python train.py --qk_norm=false --parallel_block=false --optimizer="adamw" --learning_rate=0.000836 --lr_mult_o=1.49 --lr_head=0.00402 --schedule="wsd" --decay_fraction=0.912 --doc_mask=true --max_steps=5283
Each number is 128 + 32 x the weight over its row's rms, rounded and kept within 0 to 255. Layers, rows and columns count from 0. Numbers have three digits each. The size before them is the row's rms in percent of the matrix's.

# layer 7 MLP down, 512x1024, rms 0.0214, rows 51-101, columns 384-511
097:109133141125121142148121113106174098136109130120070146151136108074100119121132136221188128129120109152144134134101117114115135183095136171118111122139041084157080135130105081120168111114178126120139091099134184140155114108151095174117088185158141142146158134095107185132142119122125098158108126138148094147090106125122098124078144121128139170163133083102146104115181133201141100110136
100:135159122160179087117095180105119159116110090118155077119119169178101155172146146121140180164108120082097105155145179123132108115078117108141166141091074127184068117089133163078098151097163119120146130075117127110102154164098090156195162103114147062176097065086081085153132146132085129156134126128107148080096115157171117100160174076119140115180103189130118168133116092065124141116097
098:124128117156136176076162137117134136112143129092095131144125142144152154121187148137104098119122132096131124158104112127089132156131121155131087119122129120130118109132125061095079157186116146153147101155159136144111135127071129111127103162150156095127169093079184115105074071093125131113129124129107156184221114064123103117108157109108126145192070102173105118127090127196101183105103
093:169189167153136134105145086065057155198073108153096169126112176105141086124111174120186097088135141060151137121150139151123144126135090154156126093055072127114096104145152109141109160148084091140060121128167145106151097121075109186084117108157114184123147191145108072168164150136105136096126106159133114128158102180078126109103149109147129125069157133145111157133166062125140130127123
098:104134115102140055086150070197100089179088167123128166133186117119198123174163149113152153145156105121094149149122146122157171083161116105075111102138143105102172101101127079088159176149100144139111155100117111119098095116146136151140143139160151176141139141092132109117158168103116080146080100062131142081129107161145229116109175095178124110117132105131158063143106115158079145160150
099:113171134178135101150146126082169139132123092102110132135130167107146111089172145135048164143084175119159118105118154113136133138110143121110074132072089127175119151111141149160125138155198136205128096143141173173145095205155115181129118118129099099119158158147170162103126086091148121151158072158153088136124153083107144144099158057173125160120159077139087123184173106153110037123108
098:087141167162047192099060109101161134125107160077145125087113107170130147123110170112107099118131141092095117100106150117098069084169093102187084152123091060134108142089108092112149111146112132106177104169103100126148173138123181177123139136143111029109151081145148120155152115172173065199075121171136124116128090147125120150101105102155142160125070098127121118187098199092153097144110
091:112096189156127140063114036124133118156105121114124018159160119159138129126135119120146086130083122136131127160110130098083144085109146150138234090159122088043150151078161134163161121112136115128118121117120134083083142192147141167157155140120151184108137122132128091123176122167104121102157135096153129128137152137133140148153142155128135146167096155129197146119124182123147134106166
096:170138103147111095109153147168123077153214213088135053154148155084117164129179110126094110070161131154113079121160212157130111139112130136092099165121111126105099104104140123162113170171125128112164130125139120108168047123112116135075170142149121141091112130095112149123134142191099096068104114123195096110077147113158092112153192149099161147174123113106115125143095027094191112179087
100:056137072185194225144071115107192134063120111078138100160164166131107115079103139161102087165174095103117058108162070089144089077143111159147174096124123141076156103079062129117114128070158117149113092112139110132137140063179136125141114074112105141090156078111136123139113107092126199094133068159154032147129130138100151054148081137104101082120132122200106128163116137105123137118000
095:157172112162106179157105188104125134128123118097105101103173109123157141159173129123162110115096080168072118108103125120107099156144137125092238111157113127132131095118083144102083136157145112128126093130103094193137112104121111156213111208099095097149119093133114155107099151151167090152166166133131123193104158172104114065136127100164088106148095093143143207147156133089203122094120
097:095073144177174118083158131160175079152075107097097104110053099069079182097109110157117162114136085181153097141150174086107185126118152153086121108135131144092168123117132111107120135092141137145145155143114170086136106191153146132143074143157128159155114110106132142097131105137176109142184125131137107149164101110142159088147159114120129134037116148071111083126107175080099101186099
104:154121129128163120161043136141138121171148100144153149086150118164149129063093128126123152121120103100125111151107136136124122138108146114146143131125124185090147179151154113142097104083171180103111171134186121192124111197136158151119156132135123143147084160209083154092161147127105153130116125132130102140078102117127108148090146112123133125135109122156148122141085189137076135140123
095:178109121133141158144133108094068078125122117104141171100082103132083109130069071086098144119154129072166106125163135158120145091136090111082113165174120116175135119157128112150147110154149121088134149190154112156183140118143085174165126085144096119171123100140150193138174140142120118071175152123103166114144071150099096146139099143181114145130090111164126110132156207140147131133047
100:087101127115123173137157054152106126074097114120129108122113169177128171099134097048127143132150138082091104185122100116158078119105154142116119163120091063090125101106102151166164206198148181103117106108085130129153145133160175139163187149078126113169129150124110131135102096102117107116111085076183205142073129115105135087145161120100148106109076167054121094089168119148140114100176
103:079098125104032152095132162165126127118158098114145155123136170117139112156144162076138106117106134116131115124150130154154101116040172149106164111143128142142132164149096140130122121084094150123140106129145110110131137199143160130168177122125125165154133139168132121143164120120171153102119115120159179088158119118082138157106123157101149128115162109150152159105162056111129086144164
104:165145131149153148142109145120089126150127162108133088128092068164153129095124129125146132112144166120138169108130140130110167124099153158112102103184135076138090161134092092150107121144100138149132142112110046112124092131108147083159134145170115105105106107088149105127125102150194111189115095199178149044133157133151115110081124127082077109124126058150098131134165105123154116102083
105:105095122140157124167130146087117148138130074149104064132073109170088125148113184203111162118241172102136135184094087170094126121150154117150111136155155083128209113155129142128139114161094158138113144145186153128127121061161122107176131166162115088126111161114135190119162088149176097153156045109069163085140078124148114105119130154142172136085126179162108128163151200155099131107135
102:184109103127155075135128117101064160121155113119182079083058105098110187102100157126135170157138086089153120175062102190152113137136143106152117085158068134067146158142136121173097117099178096085140165100114168084142149127103125109095127106119132119108135142073106137127076153133160142064062119139126068150081141085148080059097101148170092174170114185104116149114132113156135175135093
093:127130093154066118131124100129095122115172137145140081129082154124109166108108174126151156108051129070143080139105064120156151105088136128132099123141114129103098099110138089093125106103178170142128113159234113110168168180096149160087108161131128120160131086150115108136126134156158172123108110154194112097081166146066099116160161101118130095073145148096134142158152079086099143113083
096:069162125141108108120169121150115134093121131119160178143180159092126079068077100108151122150045100116139096111108172142124132103145066117160106139133119128088120135108155099164117189131066141150163072111108110105127145093103126120155138122099077125131172129125172107132208143103072114125098087164108093109084140122105097085094145122173138129144081129107158089089120096147101139122139
088:093112074096150135133165106159160149113101115091127075145089160112145123087166112130171150113122151096196136112107115162147093126123118127136167106141093142105098103127191104120163134081120144139127114134123123121114098159097142137060148127078141177077120077141122193129102141089095103140142111214178106089113121116142204114122161195091143117124183111136087109128136060133177107132146
098:075110180138073128174181103099106150102119119117081195122143115187112155153147169114027101139142104163114158146141137128141141105171098103157189109171161145119131100097063082162155144116105102088111131073129172096142134154107166122119078028105079151127106186130101174151143121103130151134209153076108176145188095146173098146117135113129129150200146101091144125079066169131182127120138
097:147186141127103096113122085113132115151206126135140082151186159107164161145158119112123106115102174113165106182041178098140099112057126129104046112115061073168148139083100169122146123122126196135146161182068142137122104086107135134083138156152127115146120131085136068109126145156111160132141118094114159111087158089141088142069125143131118161181149163139108149118163117143089066154128
096:044100139144128126089121143130180148123150114154133102152154172111147183130136128049133108154128152101134088130168114101133115149114152134143087118139082100118128114166137162131144084159115095137124170176136153134101139167163127093190110169120130056115080133104124109131084091141157128150119099101084132116137169108146169108092094157119154168128119145094144124094130147076101093109158
111:142138168181171120129077112168157174111161134161055102112137110167139111138088155090127160102137145093053150197123102149108128089133108100110171183090184141064125155120122153117168127076121092201133129182106114101115143102063099114147099167112129188147174106105142122119120150161157185179160219137146137084145142115141170117210118145082109068142137127137165129131126121110106156135083
106:204196112072079114113108115166128123183114159092094167110104123122071157113119135139169160133087144129138177113144152118125139134156117126096147089122084102114109109211157150126109129150140137131132082113106114150143094184095122160145060136219071159130172123065092058142089190119137139107158152148162125093159158210082117118112129120115113098189142087144153175146141072153162124113118
110:155110134156131155177123131098072184093104105057111061059170140114139183158216149101049126108183070160129132120084117146167084096089131141093123164164147106147126110125108121154074152127150133146190073130112144134129108107088188093155064156069127127095150142201119179143120154155097147111141134170159130114127098165112103151167109089128140122120133102101146104101140092110082116123124
089:093087122100151059065122128125124197157120106109177167104065115140105114126161186164115121122114131188097149136128161133104154172096123146087158139134132106166192158130125090132096126098162120095087090059148121076147134113126112167128127154121166162144119160138103132119132136116172075077135133147170080131056114172146146092121151105108104137130181132179094146118059213100163122105110
089:156111160107090118162100065117137138119106129164135085112126114169192202136180155130066016117132098111099119082093114133131120148168137121137224137151147146124106149095089165188127141102211106101120190095150116152087187178124137120143110158055145166178101112153135198160112108175183119154125126151047194118120080149111119086172128095156108112112115083123129126081119193072139081122072
097:165092090150165134110164067108128087102136125109101120163152062084162133122071128128113089128147117158135148092091122127175104083135168165130062147124093035193078101160110072160094146128117150162157126167116150157130144121101166148133131183065095064137132124106155121156137126092120138160108115164171155096055158096125162098063150173127165128063119150111111161138112138082124125139140
093:153106096085116120132102037131130132140163086143160131146176097153131138119151123147096169157155106113170196130126108098137126121153125113112093132138167086115178076133163123143098122104149114136176148097134146133129075074114210085114157164035104158054106180118128134055073147144149134110080151136143111145128133181109214155126117148111136117168124119169043220153179113049145113171129
089:105140134140119166179132157114129166128142124139086129098098118147068083170136114135193161173161115124108107144139144139150104113152114120141161141143090128124120122160160086136127109100132154116139112121135136121181104153154119091148028149175123195092097157128130154057164163156111109114071123117176145060117111158136163094132162137196096127104143138098090072060185046112054125089126
091:163134112127068104126162147176109077096108135128141162124094168141126115167103142070117113106151110153157089123135097115173110138133169097133072150121104088069137134145145110085100149106147170082204166134117106098079128108140102160178091199120143096133165040143101159141197073117195090183169060070163207134124129122147164174149135110156065084122093101119129166122164111126164129073103
107:111175094115101139117107071091103215163165161143176162136167146164121133111139172136131131084113205092067136101126108104133142091091105118099224143166144139056143151138111180122152122089092108173132100154173079174091099052157127158123195134155161143108121141083186114128115035111153178121103121078132166164123113144106138135162101148134132151129153109130147100162107070119121144104099
086:097125111189204183138166127154148117136134175135132112150154131122076118093195101099121105142147159098109147153133172116149090128078163157113149080094137142087121174116080123115097200121065091156142104138136104082117192105160125154140142098135109111153167152199125101176140101146119161193132150129099176099106135083170129133142132128127104131080116179107180109110127078131063091125106
093:108130112170166105130123129148147108177127122140111118097111174105140071139138102116146098186138135110135065144137095117161163117111159123116165053124175130187198138112152110114158137100156135115154160098134110101109097157093128143102137138120165167134146115146132123162063106112116127100146183152107121131130134113155138141133089072163171164113128122132163195206113156153110109128079
093:104086138166135114136182043126128166105134114066102114136157177124095199093146122085042119177190116177098139042113114178083064144128066150089126122119167111114125079156084069144098152118157143118147161161117125143137125161203173099154117128087127127051108132068102127073092107132190135052154124163134131094174126052182151104121122152184130113131133105087139094097192113132113106071080
096:128087100112105070184161100194130102193102131144112123127085125118095155137087107158158152104120073109138161126082082170145179174087105120130090157140055086142174178142162130152158143179109181107148114098153133102172174085140167046142135102111144130157117128170094155117166122130126123158101106118101112144134108130084171097149169069138179200116114093100155129163139121081151089096136
108:182150127060196154143141122092137135103195104131146125084120147166120110108105098128165118084114155112105108153126149106126126071138098140137115079135085140140154111086117171127119123111096135120098131117100145128170106133152111091138087173167158137110136183096154138083131127147063110157090101123139123142166173097082144184044182142137105165208134109119075104090199115145115094108083
095:136165128099115130178176111167111132101140145101153130200101090099133087117077141105142167148093096166196187153150099105141188071186070151164120115126176150108096121066134067085151122097129148139137089180194173116170153111150122121132107074107190197123160107073175130144183134147098057157155049131113109140158137163158133132153148157183153117104113122095142105174145132191071129124153
092:170163101140130183133175087107139091139081186037157151137074175081140159106228140125141174087106142143118209119181164122112152094102091156108123109110174084108075181150113077131131117101106175151108069125100157088139131120144157142174089085064107123161111137122122047115074133159132132196123131150125077170112133114137131161126174166172109154092144112177135091145156079159129156129180
101:146133082107101156070168089148091149138148112170136173163121112078145155157170071114110136192186172135132138133147160110125175137118164123109132134116140111107185083125181097076133079152185132128167156168165173119125209166143180122136115100159175119084141135123123122109152123170127126120206136123109143164187145093103139103129173131142177222117151176190148117155169145179134156110120
110:101125141101116087062140133155142117096162013092166127144181147142118143112139170109129105128188121116113108190094121141129144103097122194144159103137126180074050170129138115154171133152131137126106138171174134160061147110117085110123131128128149117175132145123176192115129124084151132097146092119168104162134104114126119096073108063111176132125154134044155100167143164129158125171093
104:117086168121072090124092129207136159134102129132128076118080199148128138123099103122123128111117105114172122119158186093177111144080153161143221100104069111205126156038136166107129171130170083208145089133127112139112130125102136135129164086183116131125112090124095139125086128131172064110125140180172067200100123094145115134121114023084135096135110088122075123140100114098151089082092
102:160129103116140113124113104128094078143125112119132099194100164153126088163100133137141097116082124151104141151139137154183106062167135064141094123150081113125099152150145142157176156065175150112117152127145149105152129096067127135158120114139144116145157106083145086144187186104167167164112168173131146120113158125142103075088179141163119073165131131062177156119066132125147196152138
096:146084140118096142156176145186120116141107112106103173144115145120158159160119188142146078122128202162140095074100133129133113207113083071076088114154143154123126135121103160116137142147111094136061095150098142124140119130132131131133138137134121170087172101103096102189113098089129113103155178156163156061123134127177164084178164132119103094044151080171191086174125086160173109178197
087:119091154113075150144095114155139100117116093216147133211163076100157087075084087121106078146140130109103132126150150100114156120176180127133133138111164130149167178088097185111102067094147076109130109109165151178122129136087134085101091116149133167120140117134079169070161090152181124126160128057125175116139163110086192129163111085124145163086147156114107159150202185214155130140173
114:044091038152162118114069177152111116141082108130158159113128120150143138092147087147112065102075141103175083140127117144157125062146161130136094163177108142072103118048064158135166192160096151144118077166104083144103172057152098179112108077103131108178125142154145085112140093101079185160144073102137112123128123102121110138160132177149106150101093136100127117116104133155062091126132
103:182156134096096122154066173056135138118148148142113114110104062097182103102106125168114176117109151154115080077104160132119122205073063123191113112155070109151130075116148095110099112144104136099099135111124129114128103155120105069125122140126167118140139066098103079123085160139123130107176127150161115093162106158205168119115115122122104122151154130097062069080095092104161090156086
099:124152132149122105181154150139113125135129177147117140114098123098085078163092146140142137135174125065125126158184077131065131121115089117201187142124206132151102103082156097139140094131200181126138180110135112119167126117113186090183146122158091172087168122095097090168122147139064059147103118124027141114157155105134107119175176162175141160108097184080130084137139144105095113132119